{
  "norm_eps": 1e-05,
  "positions": "rope",
  "rope_theta": 10000.0,
  "qk_norm": false,
  "tie_word_embeddings": true,
  "init_std_o": 0.0,
  "beta1": 0.9,
  "warmup_steps": 200,
  "decay_fraction": 0.411,
  "decay_shape": "sqrt",
  "batch_tokens": [65536, 131072, 196608]
}
Each number is 128 + 24 x the weight over its row's rms, rounded and kept within 0 to 255. Layers, rows and columns count from 0. Numbers have three digits each. The size before them is the row's rms in percent of the matrix's.

# up: layer 9 MLP up, 2816x704, rms 0.0429, rows 739-838, columns 384-447
# down: layer 9 MLP down (transposed), 2816x704, rms 0.0504, rows 739-838, columns 384-447
up739 102:114130104131140115178127140125115134110131158141113116161126173162109112140136147112157116128151135171124101157127135147101121139139113155107131144146114096098166142102118113132107101096142120
down739 100:100162138138144135111130139125107121099164148118137096163097105128124114178059147089109093111151168098133183169110145154137148121154151115093111153180141174106124136147150140142103113136167131
up740 100:141105140107155082140121152146132144099164131067127151105099084096130126123162149123127101140106141105148142145167105150145128107100130177148134117156140153098139118149129137086143131132090193
down740 104:174153120155139116093154115138161108118145103099118109112153074146105118141082118127152143106124173142159090123128124117151104172087145084127119106094146133118169144188129136154133098076093087
up741 099:101102132167171141129117132129100135136062143110096092119147140103140125147133150177128086089127135129134144119142130104115106107087141132119111141144149095179142130134079117148107123116114140
down741 096:142143146113133113144125122116106131135123175121088137145143159135140097132173153101114146098109161119124151139180104167144116159123119073118095090141072164126090101171117115136108116130146087
up742 100:139161144129101129098112110119112151102138174080101134111123128121064101103156092148151158145183153147111173099119122111115125178111141139153117137108159101139172117131099125154159160137124150
down742 097:111141129119138101091122143156160142145155121140155106136157124120111106132121124112070133145135164163191132139103132137118130114109140155121148104142136149091158161116102144107108130113159150
up743 096:180123119105155133103124085160123164126136144122151120069157177136112157150106156133110139166074110172133107149143106112103132126172138139133164134082136112113113130072116071120155108156120065
down743 096:108115137144111126149144154146123123112167108141158129114119081108132115141099096136109095126131188142159107125103156154166168155093113129141081136143121116128136141150145156113096101142094126
up744 101:122164123122125118134109116132127132144149145155124141143110115142138142121150143123134129135108164120092130127160145135139169141162165075109172148090096120140124149117133108179103149101080113
down744 101:121121128107161145092120130132146096119185173147149148102101133143159072105150150141113136112176095151161101160140135104100131124108155086154117133146133130148122107136093162136114122151129152
up745 099:119135151135143143146139064123152177124149139129148123172150171094135147113132096127128172109119108113100135117060076141100089137137134138075145133139124103119104131125132122144110092143107170
down745 093:132163124117149127145114104124135107110133130101136137107101105092140144145155166170094143107115122176126143102142159072103154119089110152133150125102118162127135129123105133114153145179141165
up746 100:128087081175133131130146138119092137116118122155160148179137153156123128171067122123202111129131109148129124117125135149106148189156133182107080131109164103087146169142163144131158108118106109
down746 099:149183146116125090131129132153120122091163138151112123142123128087121098097098125136115069110161143114151136147119105148161153133093120088121161144130166198128138122167151128177149158102103089
up747 106:165147145141141113126102151145149126154096095122156129111087140130101167154153080128105133168156121131110058126145143133112086151162156170107140131104135137135111159125129077114108136123085136
down747 105:151140118161132118140146146125150142137093108100121169126153130142105126137156099111136162129121150140127108147127145132171131162105144121109137107121154152143154158130158125137154106128131170
up748 099:149192197132057124131148122117141136142144117116121156144153103115136127126128166115111132136146151140155158147120174174082160101099159086168128133147126125145128177140115121113127145119090179
down748 096:157122149149098137113107121133069151150160143109085122165126128133110095135167164123144107116142114133142139152134141175138132111110130145075146171150193108124119097109129158142145147106145129
up749 106:134138111072099094115082117082149146096207108144141120113105155116143117112132138100117114127130075090140116138124155087143121113128145135145128145151169122165189126095168139066094169097156104
down749 100:152098137135130104155137124122137190097091099137154109135125131145124109139132159131147126057133087143182145150122130096156167116087123132145114099120141128135156156157144107123153118159140126
up750 102:150115138121132144134136178137099127097102172137055121116151109131096085134126151079142168117137128077174105129118137096124130126156167098125142138109118102116103093108127114126136087093152142
down750 099:135125121141121114168119100113135083119101123134126138160132073105113139131149118165126133159138136131082118077139076133134125140138106188124116193126132136145141165125130130121112118112080145
up751 097:140150133102143170101170156103140128108135129115142135148126148123166158129092167135102107106089098107127085085099120100124091102110149155111098152135127070131123134109094122118082149127126095
down751 100:141126093188097092105111174116098139135128175117157129097113108144097090104160145132142118147134130183128118147148139106198161130145133131125123102106099154142137127202151147141125149110170104
up752 096:077118152123102113173119108144128097142159095116129158165166170130116132147116136108138138136137108096138169107143115102113115122080140099118128130128086136108122117142131145089097126157175104
down752 096:154155138172146120110118128124108130112146143142140144100091108122095124094116139132121152130143116172165160163119149137124117127156152137102155138155152177149129124145145108161145143102119084
up753 107:159161136115136168134131131130136109137181145178127158107125168128132177107106101124108099148143115127114112094126077160132109083117089149100138159114113077114113133183128124170151086120143146
down753 097:149108140165175103128095144169136105134127119110150097142125166118135124151129126099073116122123163129143171145127091133138124120067140126143112103133181160095128073148102128109131144102176113
up754 098:135095126133119117155121130125147127141112159105114105119153119081124157123121161156157126166130105143108135140150094132134117164069096165165132105117134145161127145133169122145125174115143149
down754 105:164122103139118082131134143147113117118085117166142106131102144173141144103161120141124108128148133130111123104084165175127111134163140110123138146099124097095120117113088146123123143168135099
up755 100:155101126106143146124133121135121120153154169116131071156108117154111146106166102165170140078134125131120128107152155171170101084100126187182140117166152164129118106100145115091168134122134149
down755 094:146131103113084094139096124129126128161123133141144135098168147129107132113124154117096132166111088121124150145122110113073109161090105104156130155113110118130134142155135115126132149095164118
up756 101:093152135148083098146094146111114154113120129109122117128123197110054120135119158173131131167165126135138125123178102157150117124091113124153169128101124127113121101107130164137167130132125145
down756 108:145182146148124135120119137129145120132114136126153112130120129153113113147091117082181107108112171136142135124094165105130128082083150118179126143109120116137106117098113137126165128126109098
up757 097:117054130142143086126157126137110116136098122142095121148145106129122130100138129089174144148086163144120117161113161159136116121117117172111100122141131161122093153126088104183129144124115152
down757 099:120137162143129154152131148080093110125151139106121138122088153121100142124136138147109139109116107181141125131128123101137120145132134110144168120168129106147133130137130166160120096123157113
up758 102:098098131121166151160086100131151170099132149127149159141143081143122138137143116134104102129178168137158102160124113112106190107117155120154111149149133117144131129142119143118118143120101128
down758 103:138128134137163114100138131147105104143144085142160119105140144145126104120104120121134135131116173118115098140134102090172144183124119134124141144141157128122083124128107148142110111162121072
up759 096:157147157094090155107137119100139135090105179155133128113160102132124116109074111088114112118116132119131126145131054136163152155117138099175147081111115123106107128156102155080161124122126117
down759 103:179158103167102114137129174142128125151129110132125167131099101110159125153117137136157123152131128122089147143141113136124102100154105133139100137152116128113106106141128133118148137145118143
up760 100:107144092113127134113176133107113105101136145119098122147137131154131133090158129141197111132143094114112130098096088138113135151129135137101126169050109120156148087135114130122135101154159140
down760 098:161142160112135124151151138137109126159163127097125163108137146109153164174112120129120144099181131131117142105116172140146137157100151071075126122100137119126119170166138098093072154136127100
up761 101:141137112121118102092140151130103113132131128170137116091154132098130102161104168131131098126125114121107114114136158125123110121139104064110112096116120155125119158169125138146112107106107101
down761 100:161146132122173153144114096127102158149175158126113134099102108109127134136111132180134146160124123132137141134159114141166136135128158135129117127130135130089131091103134099119118112114089133
up762 101:123094099145118177159121097131119112101189138141117132071171153145080159154120118139146120123106139128118110099125134128105161137116113101088121135138086125119148103130114116086133122101138153
down762 105:129125134158144141113116124158150120122144171172148123090127146086172168132112154148158150108165105131137137098127097092090057114111088091124146139174139116144094126149132126094099151150103154
up763 099:112112122183104117138093130195080142115072190138137072084120107119134148142117072177127137125154154129102161143124141117126115123106151126176134122130119162130130124102118122141129113158140121
down763 098:123115125149143134134098129114160157086139116109140159114122112151165066086139120164100146093104115141080117121132155130176153105127076187128142151138135125114135101169099114111129139147111175
up764 104:154125090162157130141103105145105151099098165121110142125110138109113161084092167144151124117129137174115121097141131156117136130158122115157103181125147109121136110125123111125116082133127085
down764 099:138116069121144139150103104161170133125101129100130116141107162154115124125119177065110141142142174092106116152177127097137109133097158134111100127132137152080123123104106142134143174091134157
up765 100:132118115136167114115132108144143107144125123096125113126159147135112115121126143118145086166130139114095108124134143118148119156124149100179111110115132107119145096123111136077154144162143098
down765 097:137080170129146119152117164139124127095156123125105127057079182141174145121138156112122140165126129155178144122119135100154165117125115182105111161118133111159149098141138152177123131136080127
up766 102:120151136174157165162135117112133141198126128185161152120124120149152141107149136149129146137136136140158154143108122070159117142138145137151140109151128138127136148146128136132144154094148116
down766 101:148123134140144142097128117143105126127115099133136141123127147087115139130113120149105137136163148113128131127142160141140154093110087145068138161125141166090152134167113096153121146080113150
up767 104:102069115127145173135179148129144129145109137151165090123145138094111121138109125089125107131123135124126105158122140091140119134159145114145117076158158107115101123162088129121114101158128128
down767 104:147117123135118096128129138128126116100158130143148115115123164108146140136170152106178174128112117189185181146105075132164087146135125144090131147161111116122102110127150109087108111145171143
up768 099:146151158151098093149152136133127137116131133168114129056122125134151137138116177137125146119169131135161123114126146134113081106088124097138123107117120132088057078155121131160126129128161107
down768 103:112130168102137142090089130129107101062128107150167154112114114117155124143149128134158134135106141164081108138117140128149152107129155151111125143161127127143092163151132149163186116114135103
up769 100:092162142139138127144176093128121151117169141133180126096115086090127130125140145112093120105134114171122133111114147105140147137182126096081148139101119156141164107134148134127181128115150129
down769 097:112156100122160138143124139146118124129089155125141135147078110127151110112102095125110126128110156177104070128147148161113163132126110126152168106156138130137123095128122174106134105114152159
up770 121:126177136095146192170087119151148108139150163131143181134133108129115076122116126135163126100120126132145106147153155160115146125149107138155100122130163102120126117127139168129145123166100112
down770 121:142119135096123100150119135162102174104104159140103160090134138083149167140130140147137141122099101115145129144105128108153137149109129132100137142075108150108157100090106090123138144117150132
up771 100:112101153158092131157106115095158147172130085124107125118109132152106120113123158122167119149097087129126133145110150164156141166122155098132097114119163109166137137126090092152108126127138105
down771 103:126148111149123133126132114130093099115127130122159153146116140124118064165133123161155131089179146165160164135127110118130145146151110151081150155074141126182142160113116105107153124126099141
up772 103:119143145134112123165139131102153140107111082092126117138136127128121138120157147146139126119103163136137090117130109126129160161091100149164132122124139118105111149114140086159129126131127073
down772 099:153154140172124132111139132136095114150130143168136145146152124128103159163132155118115106179108128159135151115149110111184101121120099108112133114092118099127159110152138130150102137150088154
up773 095:119139161165110103117124126109119104106114130139106138114153145101118101105084149096192113110107102076113126158128129141109118122142131192136101155092136159156112147132155092166111143131099107
down773 096:138128145125120169136125175142113120144121169160110151147110143103119147105173099156142114100176144155176104145136133109161117125113149130161117130085110163107121101108114127094116122150164064
up774 097:062152122112096133133165095168141112093103130119147089130124096104119140123104146111113139148155127126166147117099105081134102145151127120134126137119119103098111128169137146142109133146091113
down774 103:114136118113148088115122135067083169115131148114095121112147136119132131094112179109163129103113161154134126151134149104152130135127100116124178117145117151120154123137120104149130131094126144
up775 100:126166111155104095156121121125106099149137120130108150103129100128107112145166134118136083129113136131146083148163104122147107106139101132164129136131145152172166120113146130154122099102113136
down775 095:102148104120102124077091116125170135169097135144163117132114086098146147168144135139089149152130114147131167131140128076130111125099182145133144089113095161126096173140150145130127133149082106
up776 095:112076131089119146167160153085117124154183137128156124123064137124132099135196142081105151125128130126121107095148150120138160135100098147123144075117151126054139106098166097134095178150177142
down776 097:135160115144112107124139100105101161128086133158132151156164122166134130107135140143131163160168137144179127169132129113147125136108125108119123169137097147129118113117087164145105113138136106
up777 103:162124122111093045148120152100075130093160118127137128112138170126171122160149120097141150146098129115126131098156152088110141118137140121181160119119121171129144133121133140090107138078110084
down777 100:108128155094143132110129130149119135146122124120160124124172109136106128112148119131146082112152091138158154130142128106127120148143132133142117139140096105176136095156106127153163145139080168
up778 096:149110080086108132129080130127099126126185110153149141168148104132126121114068124097120155085114101091080095130125138140106098135125136141129114160124141107133147095158154117128114150136114122
down778 103:159077144086112149125107122129157155113089104159088106126145118138139164113177137171158077153102147161151123111123153163141124115145152087156145149141177144173103191137119117158135086118105132
up779 103:151132142118124119089137125132121125118188110141148088145125136109082149133123148175147098115122106170135113075159127118107128127162155106177110141091137110184134144088145120167117126098146132
down779 099:118121113122155137116159138100163133173109147107175105111114118130147164097140123112120134099118102109168116144144141124161163111096161136167168115150116145110109104145144133102139098148140137
up780 096:121141150156122111154136091112129152136095084123075134108132138120119119166131145112146083114137128082124139139135125134077108130150037131144130144123091119130128159091139149117103119148141078
down780 095:161174129159152091092157121158134131094135172136114125153119104130157098125131114159113154184116138165137110114122139135138116135122182141132165142145146152154136133164108082106144183149157116
up781 100:160171145137147134145120165153082161136142094123190124130151181103104118117143112098120097164131142115173118116139114136100115132113153082133092136159198124177138099101113157163161150108118156
down781 098:128102097138111103130141176118129192147117102121123102138131071141135106136126121138100167118135110152083148152120149157135130104126144159115166116146121115088105123125114125178098102138123077
up782 100:126106090100112149141139126115125133149162137145123113163159099121132100099141112108140151132157129130165150124145146166099114140139084160166115153103197053136139111161155119149165141123136130
down782 098:114098105110114147129123133134125177078086132135121125132138113157152118168134112119144093132100148190119132092161110124153151114120118087159132098128141145125138108163132149120114123123064116
up783 108:191118139145140134108151146119132136128130166108132116118095096081126099138112191129143126112141117134144130183099133079127135088179113119136118193116166129110099118177103070150143168153107147
down783 106:117147157122136145138120111087125113165114138113160105158098118110155146135142162143122142114115155147101122174115117106129116121165147114124117127122126135190147101121162142106153112157126116
up784 100:132115140125143086147065124153112128100110132135155155095139063108140127200129126152106118127143100135126156139127082085119149074154109126126102126140092132120129098146130137081136115162145109
down784 097:100150133134148131116145143125115112136112160136096116119109122152153059108148127135112125116091147166099151151193140132120124111132147119132148126134130124115099165085114148128110135179121116
up785 098:152149182117150144158102123115131123095081125133166106120110207097121137102138112123122137078119121124117145129119141113126159127165123155168166110100118174155133143127113144113112112123125089
down785 101:169164151127106090140132117171120110125136086150164159068117090143111095082145121134125133148078119122121152180088118122109097137134122127113146169135125143188111118137122081119142143152127115
up786 102:124111140143078113148128139106126141082112112165134142131108138091115174109093106141095128126150102163119165137160174115115098115144112150103102112107113106108092141146132128152126130107085114
down786 103:122117138122117089096158156114127096152121132114159141145123101110079172131090111150142124105139130115152156128136090086103150085098165136128108110138111123075158156096118138140114141170113106
up787 111:152133142114180120177117145152150113138136131179110140161114144125150100128121122131152102088130136143100073142154139129135131114155113124133123134108125170131152120133099108183132109152103165
down787 107:138152143099144143141127118159106123135131130134129150173146143136120076154132102165142113096119165155166133152131136131137175155150138138164136123150140153120120095147158113137167161180155111
up788 094:165157106114099127126120142120071127118116104168141148164152119135111152131189128144130159154107108104114142154132124141187084135155113122137140131143171133153099116176110117094132171128164120
down788 093:103143162068179089130157121138169133115086148113147113112091133115178140167122127125139120133157109157142119121142148132059139134151126092147118103112099118119194135145144147132143111151143144
up789 099:148139165155148112111158112148153126103100120156078102140126137149143123124114172121083104139100090123099136157109084135110111162129129135119166093103180087105114099134106128120135127131135093
down789 099:153129121085116115155104096116150127109111107175146140124148143157143098130143034151130122124131143126139151122127111110124151166139145138114132106131111100167143100117078135103097119134143129
up790 101:108168103154142073131135158175131127154062132157105137140152160140111126180149138138150102143180098127123122142109129111096118139137069141111147180120145113131085145131166070141119145143152119
down790 102:169113111103127131126122159109120136079151153113104160125140130130123096107126163146115176096133131132164126153137131121105125078137128147110139149163098163091118099061125143156132156120141164
up791 098:116141117126127111174136163126115127138153108102142116155160092114165192121145123103118151123138118068125142113172120152081113084133125118134144134140148093130089129160154118159149128136127092
down791 095:156132125133148108130112093149145112127131126158160170165141166149072092133135140116135117116160117169096151165117114142121153137127127139098168142120145116177148119125113175157117115129132109
up792 104:115160085142115085116138101117177110154150086099133106138112158098108111118155142114153140119131151120134094140089114080113112075097124149114136119164082119100132122149130125112117085107147107
down792 100:135091194102129140146103145119100131113117136110139155122109122129102193135103127131117138106117179103139118152131163151138091127159148157169105141155158155149163111155110137097169136163151148
up793 096:112135144133149176080168116131134105148147113120078094101114138105137110115143074132119120091145143123116129121128176142098173162169125125098166130100142115091113100106104120165162150126113099
down793 100:128149124148135091103144129134096100089134144137139110117129130127080146166112156114138132123161167137197146139132151100136093115145144137126138135115099106096121184158137119117116099130131107
up794 095:138107118120160125122130094131129155169134132104076120100128115141153131112166127094103151137134130112131154125134128145064132142157134159113152072168122130125084106109152069160085130111144121
down794 090:123092128108105148140097128144116112133114133111079128156119164129129134105126126159157141102154127133121136087119161115168113118110111124114176172107176114149138153134107112128155150137136142
up795 112:183093143145104156166166119111126098141139114144112111127111144135158128102133166166093164177115159133121105114092126102146124158126138120136125090105123164153148128091136136100157161088135138
down795 129:177095097130151158111146137134142108123140161103155135104145120169142137100174113148074169159154119125123116157027093099135086102113127112077157122099120124155156163139106161130184172153128142
up796 098:170150179118144137116121094122103147129142084135138117090132137136100138143103144160153152123154131131066068094110140096120146128112126130144110125144112127133135120151125182189099129072065155
down796 096:138166138121103128105117112089113092120130134144106157140138084133111154113111133099092151072120128157150119128122188151102109121137140131119181149159129120145117119153117109047124130118116175
up797 095:138162157149158115083147092128133154153167111142122144149116117146150152127121131141139126144129128123137128136105091159118134157109129170151134109151105136087098170134103180140135083097138148
down797 098:098146111145066158159134115125136127132182170108101159164136149101134120104130160158124143166144127132162124117098136093099137109175148101101187110088148141146160106147104111162115132126137160
up798 094:116087126137117147188074125127094121145156107147110124149109096125132145102131112104109130167089096195146145079140149141119126146128131142131120147142114120093125163132116095129136123097127132
down798 096:104169135127136136127133139107128128099114161122125153130123148188128135078180153183132129125125112147128141164134099078148125135133128109090130125088118140174151104172102133128106166135152122
up799 100:091139152119166128107131124058151148140160127139105133131120169072110090135146147120132128139120130138116152193136081083083150132150146120123148114115129121152124125093133073111145095140125149
down799 103:132174112122149164121145156145086157155109112148173144158139133123146149160140122125118111099153127134093118093094098139153136117147131120107133142101159112174094112090144161125100151119145100
up800 096:197128163105119149140134155162116132129078124143139139122120136145152157150127158165146123138118129144143139114121133168136102162131140140106140106108173128129135144135107115105139101169149122
down800 098:111119109125118123128122107110170135096134160126120142120121126118110139068188125124085146100142110158127110152110090111117169146139130159154105190137089089143116111114148130127125142125123152
up801 103:118148145149139105099104137090144178125127115140089089146150155068138108112197156132133119146139124114116146145151132108108114131150128122133117113127131114119141149151109093170166150136156142
down801 099:122127135092121167147132128145094083153141161151144084106155102127124133119143123107153122130151156136124097136142140123137137174153156126113175134142119134128107119159136126115134114139114159
up802 101:109133146132126161144152117154147116163121097128145130085138112125093129127171114138116128147104128115111101126158129131113147141161123103079151116152141106168129101112111120157137145122133107
down802 108:131102102140182144123110130221096113085132142133144146126142127126120159100099159119137100146120119100121099104115098129157150141134134116135089140130107159122113109161118116128104101165132130
up803 101:154145107139098111150106149171112109142147111109120112120114159115156150099139150142152157144133093155170181141127085099125140109089154131112137162143111122118133150134128129111089173175103077
down803 097:141128157100142105162121147108124144120143146176153148129123131188140119113144163111139149074130143138146146130113134084152160153134131148147109053151132170154108144126123140181125124086130148
up804 102:084115183133126134179101112130120127118145131132144135140143089121111091107149125108117110157119130104138121130121151089184105180139141173179146100130126075133100109185132123186186129099128111
down804 099:099083098108162115100102091128165121122160133112126122137129146124145103120125172140090149110104175131151104112125114147113142160140107121106131101127146135147173129164138130133138147130131116
up805 107:119130153189095124154125154146149127103093145122160078121138101111158118122132090194173188138152084104105126134089165106123094151130139134125102136090172126100147138125120135148115114158163131
down805 103:120160150131178114130150124142140124125114147122150077119190127159130125122175143143147144120115089165151094120117130125150126139097153145113147115131150108152116131144170140106171123110112111
up806 100:126135144097102136107097119148096096144131127119114132132138130129126109088148090126154093176142110139150115154120092180127139160113085099168136098124120113153155124124092150121107122135156069
down806 096:114116099175113148153138153078113155138108143146166144122122108100092159099136125160110137146142107109079115140134079148116102147146109147108103126127128152120136117117122113139089192175075142
up807 105:128137138125134179147132106125060125101146140131115085126132146119124137105144134124131142082125152106123092181114116154132127098091092139141157129111143098134143065084135116175107121133130140
down807 102:125152110136162100136138160161164152143114148099149099121101108142136116129142134151164178103105103129154067107124167102146137159090146115148132133154123153163141162150179107134160127136124156
up808 101:149115096109150104108121124127148114113158154117153156093119115138087111157130138105118150117134108104116101096096126109117152092131111145113108131106142140111154134119136155142097170096131111
down808 100:133154104110145133115151136196154122142145168135100119136152146116098113126126155132131154107116102114132111121086186084112096141103176134121106115093114130174123139135158110126160130124148155
up809 100:100168135132124162134138107140135117123145133105163080125137112135195158131141164136138149105115189125137138129131166158179075132133162116137110108084100142140125141122153128137092140116111175
down809 096:127139117139127137125124108082105108152162117113133124142144151138102141097152160118123144124099103105108127146104099117138117126131139122129152170161118133171145124097133138104081111115117139
up810 106:139127119102119133138099170115152148118157116114121149171112095115176104121161164153121145141100141165151136162136120097162132168125082125111147118142131117079100161141150153134150148112100117
down810 101:146143125132140152094118139188119117106149146168102127123085113146120160137136131149105128169113133134121159156102100120099161124151109114116093144138105136158102153094109123160135138107123147
up811 101:109158130170135136151170135116110086104129141130134120132106127130134103089133125133160142150110153142191079136116090126130129096141145137116130081121103133151086145131133113158123130095112094
down811 112:137127081126116131135155122126101164119126122129145165118097140197103156112118155146165125150130133135140112102131133130134114184070170173104119102111140156106144158146172151145149117090130165
up812 092:147144169169128136151139195071123144156112175072116139150128120113139131180148134122120122090090137130097116090092111098120143155142132178159096137136130146120131175106123150113133115157121102
down812 095:142112148117120117136102098133112112155144112113131134128138123139123152157106112077098125129129104109148173131142150113116151138130169133131147124138143101145157111173153105155160119149112112
up813 100:109090141133120152077112127128123119098138184116102127158146138154154163134101118113090167112154109103120170150105122141080183149138130105131140139083110136148101104128110155094130100132135132
down813 094:150170134174119089101166129141147104141099102103144116121124113108110131115135167175135102125129130125124121100137134138178112144112105117140141108150116116129163120173130113147121157138072144
up814 098:176136103144132119123107157107088098136154126146086128079129150161118142105175098103132123156160142153153132133130112154165125123123146138110102094132103122087159104142136170112113147100079162
down814 096:152116159085134114135151096120144134075126138129153133133142079102147116133115147104161111131094110083119150132144106108102145140086077117120159175113135103119140138127130096111164152110111129
up815 097:131103184140160140154128108151143101159078149160143131150110104118143145165120138136121099126107144094127146153110127113096132135156120136085160165140111142116114124145131143101099104134155118
down815 098:138165151151161107129105124089107158168085142129153144178131136151143099128116123119110163154162160125178106117146176105176108148080130134113145130114183132136189116157162113129113135145118090
up816 104:110083114097165130114082126140153117099119126121098146154162096105133098133183156147161157119084099136115141061112132143143131107138137141165103097117111157116105116148068091070130152089162086
down816 105:163147119108091144103158150130123096131144123130113168145137123142118102147073111112176078147179125158162115104162056080122133116110130105099141122169119134136084148166134089154143126103134119
up817 101:154121182126121123094100134146143092126143131155094130122115157110096111123140173124169127127137139113119127127120132152108142115130143173155133126139164122100116147090120120121064122112119187
down817 101:131106137130123119127093090168120130129068116146113157115083097110129166128135139161153114143095134168121114158148112155117112120127137140118134101109090160154160108122113101115164112122099129
up818 101:128109132115117152124078132161152100091113130116182155139123058157115116155127181118128131148098138145122151135118155096144105088161129157144096107146122143108104114103108098155108141166104122
down818 099:098149176108114099103149086142098119177155134149097115122151137157167130136124136105158154134136084144087104117121119113152119179176083158122137143113130106132173105121155088143148158112118078
up819 101:108136113117100147133123116070111127127121135133111132117162156139099117126138159095136135085113095100077076180123164132107165160089124149152113124122114081166137168147110115098127135104112130
down819 103:148120114127160067134124132184095145132184178128124090203103157148138110138167138089136112117139165125129136136139087118110163153108148138126127153130129170138104141124102143115124111153073112
up820 097:162115152125119175137148103168148115114146092183135145163149109113122113137097093151105122172112106115144093097167169124158139145127133141143163154184135113129124153133132143133136113143122094
down820 097:158160127166076109116111109118175126136100132150136134129128094144147147102150113145108133116132136141137203118106135159142141110147155087115111098113119110145116109119133142127130104155091088
up821 095:149174155141093119134142139114168116095131113128114108150149163134073129155155164124133103202116103170116093141145156096107096099151132115076142137127145121130155081157158182141105144149097155
down821 101:107091102139161104096119130153133128110144137161087122110128144144117154117112131151159153121178173106141144089135160136143108117132162138168138137105105120161140134082138142136136089172171103
up822 101:075098139148118120120126107133154122118113141108128131143147125121142093158139136104137152134132110125102138139155117099105149081171103106079124118154125111121117145117170111129120104126123115
down822 097:146123114125146180113142119146157101143144160122121168148134132114155138142177134125173131126140129156101099139131105123112122182177176096154124128109134112130110118130131141125122154104140146
up823 104:160109136108096151141167139129105135123147148144137110131109146116116152124162165127112087094156131137146137156112115110157157143132122126121146123115117133105110105134156109117103090151169184
down823 101:117146151142137104084103175089107106108091144152134073136118175125131115109167131134108101143172103127165150150140090131136120135107077120165137169121089112108142148146100103164131129147130130
up824 095:117109104118141126163123137080138164164157090132073148095115118099095138141083177128135160129126136111128094083187152151131153148154134132114114127158136162093110139063117142095128130094111113
down824 089:139132114135117132108153096177143103159164124162212120140101122133121143154153094137110100180121120106140113165101139155110150084121107113095097082143114116138113145139125108130137144165115128
up825 102:103111113122093114167156112128108103121134132131114137141149156075123152141129089133130141132067185137126159123107121100157148132138115154128106070168105161146127133164103087137182165119098154
down825 102:142113169124098164127108117147091109154115142123135123111112085133117116135100099124128136131149069124107128177135170100142146122102169108091100133135138175169190156096106132114114096175109057
up826 104:113113125158142141155099089066143141109116164105138133135109158134128120114132139098097148149143079126122157159139134092127078130100137151130143118122158110114131128077164122165167114118148104
down826 105:155111127158127138116126112141110088129096125146131172114152093135123149105120169171146147118131155145140127138101122094113078135113126122123157142109104150125133161124134131119130136133185147
up827 099:137122121088113120136114119110123145128138145067043070136189110098122106129078146109145087126149133104139116122123141123125180107131120146150107105136139144128129113125121152143108096089119089
down827 107:128124162133156144111132153151139189120123161148129151140130099145122094122122121146097130126119148101173123127116137118117135165124143142147132157131122128122134104137131088121117129153131125
up828 099:105162136150103120144099157114147164087162119121169134080105161128155113149180133135121149133107139096117091157098134133145096124139118152139141126131152112148142088113157132138125140139148137
down828 093:133160138134149118137124158150115095133155128128124157152129146151120143151113137175141120149125158127146154116110101132126155131146115138062109146106117169129076147124137109140120141102092157
up829 100:105105118121173146114153110150108133126147130122143117087127121136170122139102124152099089114141103120143139143109133121093099112124143147105120124133114147125144136107140098178143093089134159
down829 103:106111114121152085163125149157103107116162160084106110129152137150132140083143189152124127128123125082176123148125149127101135100113082114117131191129152166179139139150101130124115142103142138
up830 100:152097098132148136139117160153160116119095169140120090125168182086126146104126132141125115126146129089145145124107168172165117130105146141165122134142145100093140106118153141142129118149131147
down830 103:138146129125120076131131116154097113169118166116123170142087141086150118078170129133097132104144129153134136145154129100121159119121134085170140130084169142145148129126147179131127145152133115
up831 100:099110162160118154171134156132180133118108121090148153164139153129135126130111122127147089132126096153105132131132134153128151087136126155133121117120111145116144134104104171137127126113142141
down831 104:137128144099156129118121134139115159139109131126124124120166081112141136175126142134121085105122130162142122173175137154101115156135128111113145148118144093126172146154143135160103134145156119
up832 103:124132128098141137144132095156167155156148111143122125152154157149105125144138140080127153110115083126155105156152137137136138117087104119108098179170071168112095131135094138123094093124135122
down832 102:100129138136118104118086194103127124106100146147128138148138121134154115129140103164102173149114103129115116138109137127126158137136056128127148119086113083159116104103121109174185105083143130
up833 102:137134110133152154169172131105081114136145101113178124119147125095137132121140122169143097126110117135114102137158096099105113139106114084157095158130128118165077119165125132148128138159159165
down833 099:105134144142134104111152141136133162085097103134096155130131165145127125095086162129139138108141127132141125158150109124113123123128108099117147124109097145116158119118105118115121143093124151
up834 098:112136104102180137112068136123133097128125172118127158101159077115114129098212112108161128109127105162125151136072093124160158142136130121134137125136133080142119089103157103135122118096118119
down834 097:147146181142090109163145149209103137126088121088157118129131153167133135129133169093112117122137145087121137112143129147135135108110113132125141145123132125088115089123096093120131125166094100
up835 100:083128170132109160120130113092123168112130123157122167127113137118107134135115141174149105145113126150145080143178116107114148152130145112135088158165171152142131173141120103145121131126125098
down835 100:134141142122086148138104123125099152109082106141112132075164137157170108138118044114160157113109132151120142134116168140174107119102106147132167152124128127102144144134148106120136138106118168
up836 095:135077142180087167123108134118125106102164123093104123131151120148161140115142129123113117160101138099134116131121119114140137101105117134117103135070145108112093136112145099111103130083109135
down836 100:150162145131144154115113146138160123118122180105159117169121127094143123142120099129138109141127150170141126144098116179154134100168132116213163170140077121147158124083088127065127149122149101
up837 099:087125150104129135152176128122190131145124099143135124161108148111114110134165151105164120134140105146117162144096114138074129136138118148119129122137121152141104179096146138132104134147118143
down837 099:126135135114134102136120110111133141109151089121135102143122109161113129140110143145115140095148154106168131151106083117174055119145100117091127139146113114143148119143145099141157130111169115
up838 096:098107086141127101121124122107122148118126118159144132125086105148168188113134120164118116123123146123140104065101104136118144130180138177156130131135093133129152151163120142126058129143131113
down838 100:140132089162120123114113147157145135096087097084080157107153109096120093112159109109127185158130120080154142112101132117136152130077119130160129109153091139113135104159145103118106128174136185